Each number is 500 + 25 x the weight over the matrix's rms, rounded and kept within 0 to 999. Layers, rows and columns count from 0. Numbers have three digits each.

# layer 2 MLP gate, 1024x512, rms 0.0537, rows 186-236, columns 384-511
476495517517457508557491454534520494513509489468490467497509547502487477509516503509526506480545521468576525487453464501529478464476549454490515486502511517524487484524496541524542458517487516522482512501512480488481505512496450534500497491485540544539469447526526486480525489502503499499489493503494538531513494536526542507524497445511498478446458519515523510516486537513456504525548
486498495550495526459475472523488503473481462506549496554520517481478488545527491510507547530432531479507502488510470504502506489484521503486541493517484482504519460495447485451507508513501475471512464544501454461513522495494486541505505522475504493522496479505503501486514470506498510514480515497546525488552526519505496528517508494503519504516488521456514561527524540514491540498498
532507538522534484457524520440449491487456507487525506466471495512521536542518519540496498514481518472509457547448493501526480527500477479505522513511502534501507465530467464489507481494455519519520496407517459496524481518457471517468511509480500508504477529513468511530470458521491518496487438459516496475475532519454507485507528466508535455533508497546483542455500503470541494500468
451515531479463536510529499481518489476467480495499536507550455485488527527549501502503530470476492519483484499509540492497495527498500469509529499471531513497514488508490506471488518501508478472483508508515516455517483528463496493475499521527483479511477515489516492468482503519494518461493511527453482481529529510505524527518522530507498551560524504511517473497541502508527509476522
510506447503499485494532497485497482459482548536530489524503507517516518502532524497500488521494478492517521479505543499471531496499498512479517449500476463510474492495527507522513506495521514538470493536516502492550535528447483510491493519530476496489498492538529511500478499481506494520500521515510502544517521455508463516482504439501491539514461529520465468521511503494474548507542
484460521540533473510500469498498466514515524486503536544500487463575493503478487476483447469463495479475540502480529552491540513478502507492502453500525503482475520514525516513469505484506485526480490480427499502480461480511482505516482484505535482481489503495485510505509506532506487513541468513487491505530530497469520476485489487501469492463473477526474512513512520558470515504479
489489522496466518505459494546457452481499473418456533485460487476490456488455518498498483497569553493458464472533509474533499496501473457533498494480465449490545483490528498534528496492478472516523525506526520500485470510525498480521499494541516498486504487486505459521480529485478472539497532477490477498490468569501496511514498522517514506467544527506537501502480525484510541523532
509518500494522496519493547520444473510465562467521534520473499529511512506537499533510525464513468496501506508467512545517454524476477538491492524515455515479521506506517497486529497491525513501500494457519431540531493491472465497512541532527497508487498487502516506509511468498514540519534498496463478468501491521511477541498462463488502516499481478474531471503473508476485515523504
489483533544516493541510479531511511499501505521504482536509537470556465517533479491506482502492535560452496530519522516553463485478527537478487551505479463463523534563484465551500459478487482503520533480500480521497465506541521503492485508491515494481472467500507529494476544462457509516509526443512508487503509493432491513455520521482530505482504523489478514499494505519521537493521
500497488495476508475493472517504498483513523532493500487509498504532522518549522480513484540473505478538487521503482458539425524517487466444468503464497464458552476473527468467497476505511486519542533560501481506518486503497460487474525486529508489490514507519509503507522474551524478516509483487523461522533507518478491508543525526491487521506499500519478509438496490514497491495473
494493504469477526504478478531488481496484546450480519483517504514512508504489498535511544470494518535497510525524443472468493461490510491479490540511529471540496504516524490498488497472502497498498526484481503502443485492479498483480474482458508523536487460461529516503505539484500498478491518484471496481477494518455446508517518519469514510508522536502525468526487505478492476522536
519521468504481524523487427526486505510489464491506511464527491484520500515499486484516529506500490495495485560473473538513466509494523521421501509495513544505520470518454500449486512457521503482497507479517488457512495520508454490448496479477518487541511509534470496499531505538481515498467514489549485514459524498520495493494528531508461479487504521465501518498489499489490483539508
492456470490470484509489492494462488505499510475483484480540482499500463520530488523468449510523512438523491480491545506510485546548496481482527504477473483485477455554489503475480482520480498496532505485478517516513495507487481531519485487484515496566507475530463527504490515514478482531461495533506542489495519491497449492505464477480496543510479505485508514540505508489506519526527
492512556518504489457485526506515484492469519514504491488439491503539533471500467514507492503475530507484503490516485539502526523502517501521497546506513477522544484501546527505485500512509483485465483511505516512484534464485488469500556502495510500488522458504493476509438489511519538473533498485476477465500492496474471520497489490518509472517513476476509510463524505501515528469481
499491435477465449503533524452464508463429553527490477519496507507484487478504501514508504466479500529498523503492512489549489504460493498493470503505471541516504492521503496494582503503537474502555486527506431473515511473458486474511518511488501474516474503436541470556527471484482523480527502516459556404499449514502500571523447500447510514518509477490505536539482542505537491540499
524530515454564533518576451549439466518512503488503504472493500501508500514536483555431501476507436516434482477437503504414499531535517485499496490489509543456444561533519559513469501525481544558495474463464506484482506534491475459492540484504496571506480486487515503530550485470500528490535523502524526474499496527512518498489528507502485539508516488538505471493502512493479548461489
547513504525521511492494457507521478460478503461504521503482454480469535492486512479501487474522504496472498530491518458517439469459504488470504507485480510502548485502534477504482492490516489487487459521545492482505521540484526540501532506545517544530535513490525454516470492470503473502497470520508512516515543507488475523519526507482471532475505510512525522503522500466523557524501
507482524489525476468517540525502492528497530524511517489499460521484453476512495531519529476549487493489500516518486494488457497504548464510483469517480493535493457471487492497511508539505491523497515502480493502458490502550491525497453564484534464535537502538480505529505516515482519542493504471499530474486494497488492505545499495486472478520510473492457462522491494480540535500454
498524488489467514505551474525492500536445475453527497519484465519545482473497511506471483525495502467522512490490498497529516482497564461500498494517501471547470511488495506484524452503488480491521543507506494482517474474495453526446502486467501500518507513572502529497534563459502508463538506505482515469531481535458542500514483451501501484491449522473504554477496502503503509506504
505483527497492474497522492508473500504516511455477498475453529495513509499500509548471479471490495455522437499481541464544486511463507461507465427480502514497511515520509494492497497490489575459530517509497539515499487513450484476486456517478525486482548470485493570523505480523495467509486489508500553528465525494529512509517478490508493475511514483494484483500488486529492526519505
520508497460530531522515487480475513480509491523538551469487463520501500522486483528523498544515489435488498450484474491496482487511507501489515477492491527488468542544492494513462462505494521490549513494499494471541482510516520517480506486482543529489449478469534500478565464473486514457520502463524541516506519553515458518491521491507535487484491451520453529535497533492491507460497
523492436528512496533555480516512520499495471477525520544467545510520517506503493530509495481491515486494481499463530497490495497495511472518489545505513522477508516509497508496513501542490476477455452515533491494523476463500529513521497506508498504512456494499505505519515484503509530506472502489495535452519505468522497511473494478496490540531508480518506542482491537509470480478528
441484448530507520554508454479458542513523454505503514512520533475512511477503496507491472538487518512525559467465515514477437530513512509520543440492506503504488483506501556514492497534491524515509526490491458507517515485520470532508504510542518491501494446535479497530469486542518489456494521512522502551548426525509533523504511509504499493514534456511448520498512527483565507482496
480455491488515571458499504459526523480499506503488523530490529521481509546477491555515528494458513439476488546462512484521488463491513504463539535564504520483478480464490489492492516513524506493515495482520494501494565545483486496480498504503538480506554508498490503515482521519494508511496502467486509468513518514499465533451494476498501500477520461548516469494541519482507506510412
562520527535543502515531499491485500491475503506491502532508512486477527475508507510516502452436473503485454500525501511487511528500522508469499474521516496481479512536488480551504499498515505510491505502491498485497539473523480549511492513540514516494514518505531477494545502507480496519465485509500528509503444509508490478520545502490507480520481491492463471444495506480547471511520
543519508477472555539540515501485484509504529524499493544503480488472477492533527515505481481514555475488453496496517526498528521438507459530539529527473507475503492497481518506501487482454483512498508484513462525530500541493492503503508500475485510511520523504518496472479458492509532495491558510468548506503520485527482504561521509479493490461521476449515475476466534497500527488496
517465495519511507516484438499512494526454526521497489509473517500504541470511491470556527475497515518499452529497526507542458471492474507483526503509541510488468518477534463465488492502513517522517509497437471510494499516490485510474500538518514477545534503533479539475502472510515517505518486517501470502461495499545527502507492457478530513465511520485531461509509490499526521453464
533476499467473492501484485513459520480433464499524499479476501530480481510493464512485499493494533462510500511496534522473528483494528464488557517480473503517518496506500427466506481498481501448504492513502481478542513518505486492510490523494526516499517522525524452488535514496511507501487517476536488489510538463491464548543469453483510498549526474517486486525488512507546487509498
549481487473533509478494487522527497486467511516507522500501489478524477487493489471497502502468507497500510533481492461490522525498449485526489445514480545488473512512538500479498523485469480504491470486524534517514521515537522455473506516529521479515528518511488506481454482456539552516511473504504489519510498463513553517512512593503517484496494439482532523518489514477526514482505
458485458500482537506498486500524471513479518487489486481506460465485517468490527518535469507521496480534482485470464501507481525503523478513485511499533478504527488526489413471504484506521499519534521489514489470491421484508484465492471465468511519511515527478473506546501475463514535448508523492479487505491505495437495551483527448478528450518527509537485542484474535493513479493501
513460490475482498533495508539484516504479480515515490491490472525533504519529463523505524506485523545506486569466483499518502517518463460486537484463484502502511447473520500477499528486512533478561532496519475509480497515464458514467380498488524485521470485501525496522478487495508485482490507523474499471457534436467459538509446500510484510476526449490509492525500496549523552533493
483474466509507497540484500513474533514504531466543523489529500592518519521526485501482524496477506521499496515520507508534541560518524504481558490468519486506501474517521467436549497494520508511465469508460489531473529501482451495481529489472517506478554461500497473572494467491487488484502501487506475494445500466481474515465459490490503499480518531496503491491485499475533506505517
488473457547492509489502458538506478525536475498491516476560527432521516449522480503491495518464478488488504558530525511529450497497501495553499491517512500478528513487500488495477494459461456502470474491538515476550509473510489529539480496542490497537502515521521507523489502521509507528546515539501494470503526513524484471524493522496481476496514501502487506479511525513519488518465
488448538477500521559512472488472482482466480488472504520531496508487501506522438473518437465479449488524504483519521468525489541490502488528549501481496522462501523492467511492548497514543486506508532483459481494485501511496526487502521543518515508494499487531495493527549508480522492495446498526506514466519491528481526550500473504469483517522509465503500472484480517502453499510511
487472476485500499473497492504468504499489526498518512515520492496483524478480497501547542498489547521497499466545484463496483532484536460489529474517507456464474469505541506529504471482524433544524513488519502527472546519498476550515557516500494513454528561517509502469527483505499468500520491515500497505498498497485450509519518477462497519534505530492522520483525503518501503464477
481538496487475503539507500501520475487492499499514475490512498487472509549517485495467474516506498456473479479484453497565526486502529463525505506529467497464477495509524531486487517506526506517465526479498501488536500510505468451489502521522532530516511531481525506500496498480531521517508516536457486496498513477474510498504458512460572514519498486491510494466514515541480480508517
554499495500490497507510486478529520508522486488501511504479489491512525479482526531479477516546559464516522470495490523480455537503511481507519491505479493451448515520503493517520513496499474493479487497465483519497417512541512541570476504499526516467481508497423504483471521510541441501508466513498520492473487478492492504490511481526499486504453472497459566504483508473447481508520
505512464495514512526510485495517545485460538499493498481479513561463518509506484525575508516523496493494511515493512500494506521460536530488520487469498491481487518493521514470533482487513527478456495544502450516490526540482496534470508480464524489548484508498477517540548482524492509490510476477519535479500444552481501519502486516497518479498477505516522488502521489497459511483517
496442505467496514514485543522501519484523519441527485514457507503495537447525468527514490487478499492517513470475513443509509472535537467490494455502458460478488495481485490487469503464523481508464515514490513507513501561485447515481454544523501495514474481525470486520508525476485481532504551491547527489486557491515492500509523509481496486522505500517494524470471494514538479505480
498478491521486474466501494496521522512515523453484486496501533474477501470523508538498469556455512504480451513498480470505528505472487439504499480514534514491488451510502467461475521491492500508504552506524502494515467508493490488545531503457504520459462535514502489481491475486524468484520483471497495506503470543484473499490519491517521469537495462508492547466510526536491446503518
482531510496493513502529508498495511505523550490458490495518490469516501510494490488509500484518533485493514482460545479472487494518494491470493503492508480533500462553523473491541495527460490529502479507530534470492501487493510499555497497514501478522459493513517560478504486512535485500552499510492486461510557501492503479513561484525538522473486526510505498481525504545471511511491
545517520478499482471545482530495482512519484473511514527458502531516498508471461491482531491511495504530556488474536479477480503451543506511495470486509499528516523488505477464504478513476500536512533513472449517488519457537514511465495525477499542483467507494520514468486459511496510488480500483528498530513474539488495471469474502487490536482471461446528535533516502525492501488522
513564521505517510516501490472527553504456473491524508473479515496520485516537503491513512512508509450527444541508481498560505496491487465493493499492515525475500491541522475481488474503495536519497532503499470509538513482504486478480454493511489516515479478488474484481494507504535532437477496484512510485501531544439545510518494447500499490481477487488539507485483523521487532475521
535516528489468534520477490502486516487461506559498522508510489509513469528543481439499515557511486511448540551540489478515475513539489504488533493513491480473501515456506452476491478470531508512505495541506479483537493480504497523451535481510498541466496505486489491558480501505524476471513501481473506524517467493477472507470477536458493502502512525441510535495526527493494523477467
516476495481458508500504466468503473504516457502497473504524468502544509524493489488520508515503503491494521515475518484494475501497491502499497467505516520444463499507510479498528527501514531477478486489544507479515527530468506495492467505512498506588512443526539501470460542495499482562476556503457508469541496505485503494525463502515479477518481496516537519507510499512512493474516
514457513462477428504468541503514477491494502462497475514501487488467517499532479480488464488521476486501496515471495539483479487513467477503485477475506562497506459496472473497506507519509494535491484526502497466462497545527504566506515528489528490525515540464497508476502486515461481520521458488495536474510462518507528496544494499489507517482483483469454520535524518480453447510500
487493454463528511490556496490525541496489505481539446492504508510513470553505440499508488500458499454549460494517534510519496467435519524476492501483535534478509524482479550511522484499501541472489479493471518478544508495493500519512459521529488497519468503509535503461511465506521479489474478499475490493505511499523486523500485530450502535503500512490512512499541495502498497515492
530518467487509492554541486496531489531493483489488514531469504443519537490483528500520551557488504506558477510530465504499445492475471494544500467524524503498494544516488520485546460518515514515525514483471502553527493465478496476478491516511506463515508507541487522476486516501498496520477469467526449468501503536510511509522495486488516506512515543512491479485530509526541473479460
516476458478513511535445490525506499550490494495508483499488497462517500519534456513503540510439504486499512453475512517536523479551478495468518495504518542523472442511500524492512531520467492479514508490504454477525530520494477458480490512441562474509512530488529506521491477516509478519535524536523515501412516484512498503549480511494509548495542473499552477497494496501481484546477
467472503515536494538455471490516492502512474486494521485496487491517475538552529553526485505506542537520473505538459473514489526472476535487508518513532504470543483527509521488470496515539502526502457486538489457505444512499483500530487484533508524500482529487504505509534518439503517510496500522486488469516493509488447502477526531503451525453517487463453515505500526457463503554563
497498490548523496522486480511467539457486527522506482549511529479478460527508504494570516478529490521460500494445484470505512484524514492539508493508511518537490476530482505476525502507562495529506515500509490504506520512523508501471499499502479509528507524525485463496527467493544501456449477492479496486456549507492497512505519484482464520461504501463498474503513500492503527480506